Part of a small language model's weights: 16 layers, vocabulary 2048.
Each number is 50 + 10 x the weight over its row's rms, rounded and kept within 0 to 99. Layers, rows and columns count from 0. The size before them is the row's rms in percent of the matrix's.

# layer 13 MLP down, 256x768, rms 0.209, rows 242-255, columns 576-671
102:59 52 51 44 65 52 46 51 54 52 58 57 73 47 46 44 64 63 46 74 70 47 55 70 45 59 57 58 37 47 42 49 29 61 23 48 65 52 57 62 22 62 46 52 59 37 50 56 48 53 54 53 51 30 29 50 62 71 51 39 30 42 51 52 60 41 61 51 47 41 58 45 33 41 39 58 62 34 44 52 47 54 55 43 59 67 48 39 55 44 44 43 53 45 65 52
102:39 55 55 43 52 57 54 51 44 49 44 45 52 59 73 42 56 44 72 50 61 43 39 30 35 49 57 44 67 38 52 50 47 37 56 54 49 72 39 56 62 56 50 45 61 47 57 43 57 54 47 48 24 27 43 41 50 40 56 62 50 51 64 50 58 66 66 58 56 47 50 65 53 55 54 50 56 35 58 43 75 31 54 56 58 50 42 45 53 67 48 43 58 55 35 51
093:36 48 62 72 59 63 67 42 62 42 53 47 55 48 37 47 60 55 46 50 49 72 48 51 51 34 54 44 62 67 51 55 58 50 67 67 56 63 54 51 64 37 48 60 45 41 51 48 59 58 40 61 43 40 71 64 68 65 54 54 40 35 43 50 51 47 36 46 24 59 44 50 60 62 41 56 44 27 39 50 59 53 54 60 71 57 50 48 49 41 33 54 41 34 54 45
101:42 54 44 56 19 38 45 65 46 48 39 30 48 47 47 51 37 42 54 65 49 63 40 38 49 66 34 52 52 39 49 53 49 48 60 52 46 50 45 69 50 42 36 49 53 57 48 49 49 16 62 32 38 46 51 63 40 40 38 48 58 34 65 68 55 64 64 46 41 42 45 39 58 47 55 54 44 51 54 60 56 44 54 45 54 57 57 54 46 44 58 30 40 45 58 46
100:57 35 47 53 52 39 66 36 47 24 52 61 39 49 53 57 43 54 36 29 46 37 53 47 58 50 50 59 43 59 47 45 42 49 58 51 56 52 60 55 53 44 63 58 49 47 54 51 51 45 54 52 34 34 48 45 34 48 30 53 58 57 51 52 68 50 44 45 35 57 41 58 46 53 59 39 46 44 54 60 54 35 56 44 30 54 55 50 75 63 43 54 49 47 60 49
099:35 57 51 51 44 43 44 41 49 55 52 42 41 44 57 57 48 66 60 51 45 61 38 57 63 57 44 33 39 45 46 48 43 48 52 57 52 36 54 61 49 35 50 68 55 59 56 64 43 59 44 52 53 49 70 43 45 43 41 51 51 60 52 41 42 53 47 46 43 43 51 67 51 48 39 50 44 33 58 57 58 37 36 45 34 41 44 35 42 56 52 54 28 51 59 56
100:37 52 64 60 77 63 45 31 40 53 40 64 40 41 67 48 51 44 50 44 44 44 51 66 49 30 43 42 48 50 47 49 57 57 45 37 47 50 44 44 40 54 46 43 46 47 61 43 55 46 53 37 61 41 62 72 55 39 53 33 54 48 42 60 52 45 44 61 48 33 52 33 52 50 49 49 50 47 43 39 25 62 39 62 62 58 58 46 31 44 41 65 70 34 60 57
102:54 70 37 54 59 49 50 52 38 52 51 49 56 51 44 34 48 71 38 45 44 50 55 49 50 39 53 59 66 49 74 52 47 39 55 58 63 45 43 61 43 56 40 52 45 58 47 63 43 48 56 52 74 44 49 61 54 56 35 64 56 59 51 62 48 47 33 41 57 58 45 54 54 39 52 51 53 70 45 39 43 62 59 52 54 47 45 52 48 75 49 63 47 53 55 33
099:62 67 53 52 53 47 49 58 56 47 47 45 47 51 55 56 50 51 43 52 47 43 49 67 62 40 47 39 55 48 45 50 54 35 40 34 42 69 45 63 42 46 46 43 43 45 60 49 55 55 58 44 58 51 48 57 25 69 50 63 45 58 63 66 65 47 46 63 40 43 64 45 55 56 52 46 41 60 67 41 52 41 57 47 27 45 62 45 63 59 44 53 53 62 51 57
101:40 49 35 52 54 65 30 48 38 45 52 48 39 56 39 52 40 64 32 59 73 43 49 48 52 28 55 59 34 30 30 23 41 51 56 51 55 47 42 49 67 38 40 38 52 42 52 52 54 47 38 60 65 46 38 55 44 39 43 51 60 47 53 44 47 68 48 50 52 32 46 51 46 63 33 23 61 63 51 58 45 58 54 33 46 62 63 36 46 58 28 57 48 54 48 59
106:53 51 42 36 48 48 45 41 42 58 54 44 53 42 55 51 62 58 42 43 43 59 58 41 61 52 63 40 52 43 57 41 46 51 48 56 44 63 64 40 68 47 59 32 37 47 51 64 63 57 44 40 54 52 53 45 53 52 60 55 56 46 70 53 54 40 71 26 58 44 47 61 32 61 72 48 48 60 42 51 55 45 53 32 29 52 41 36 64 45 62 36 42 60 42 51
101:52 50 37 47 59 44 44 55 48 60 41 53 59 33 43 48 68 45 34 53 35 39 56 46 58 67 34 57 64 47 69 51 35 43 48 53 32 67 57 42 61 55 35 48 63 54 41 47 64 62 48 43 59 50 53 53 48 58 31 47 37 38 32 48 44 58 34 57 47 63 59 45 68 67 45 45 43 44 46 19 62 32 41 37 59 59 54 69 53 43 48 43 53 62 58 64
100:39 35 62 42 45 40 51 37 65 52 56 54 50 47 35 44 52 57 42 39 49 55 53 40 31 45 67 46 59 33 66 54 50 48 75 55 43 46 37 35 44 48 46 31 51 78 40 43 48 63 58 43 66 46 48 27 62 54 37 54 56 61 63 31 47 49 48 33 58 48 51 45 38 49 49 55 55 59 48 61 48 68 31 51 75 46 33 33 41 37 42 49 51 49 48 34
101:47 48 50 45 38 52 65 41 48 48 48 57 44 46 71 55 40 49 60 44 46 42 64 24 45 54 53 48 76 54 37 34 51 49 38 40 61 54 50 48 43 47 28 53 64 53 52 51 45 47 56 48 59 45 41 51 43 34 62 61 43 57 38 32 68 52 43 40 44 44 61 51 32 68 45 66 50 59 33 60 46 50 72 49 70 37 41 41 41 31 51 52 40 51 45 60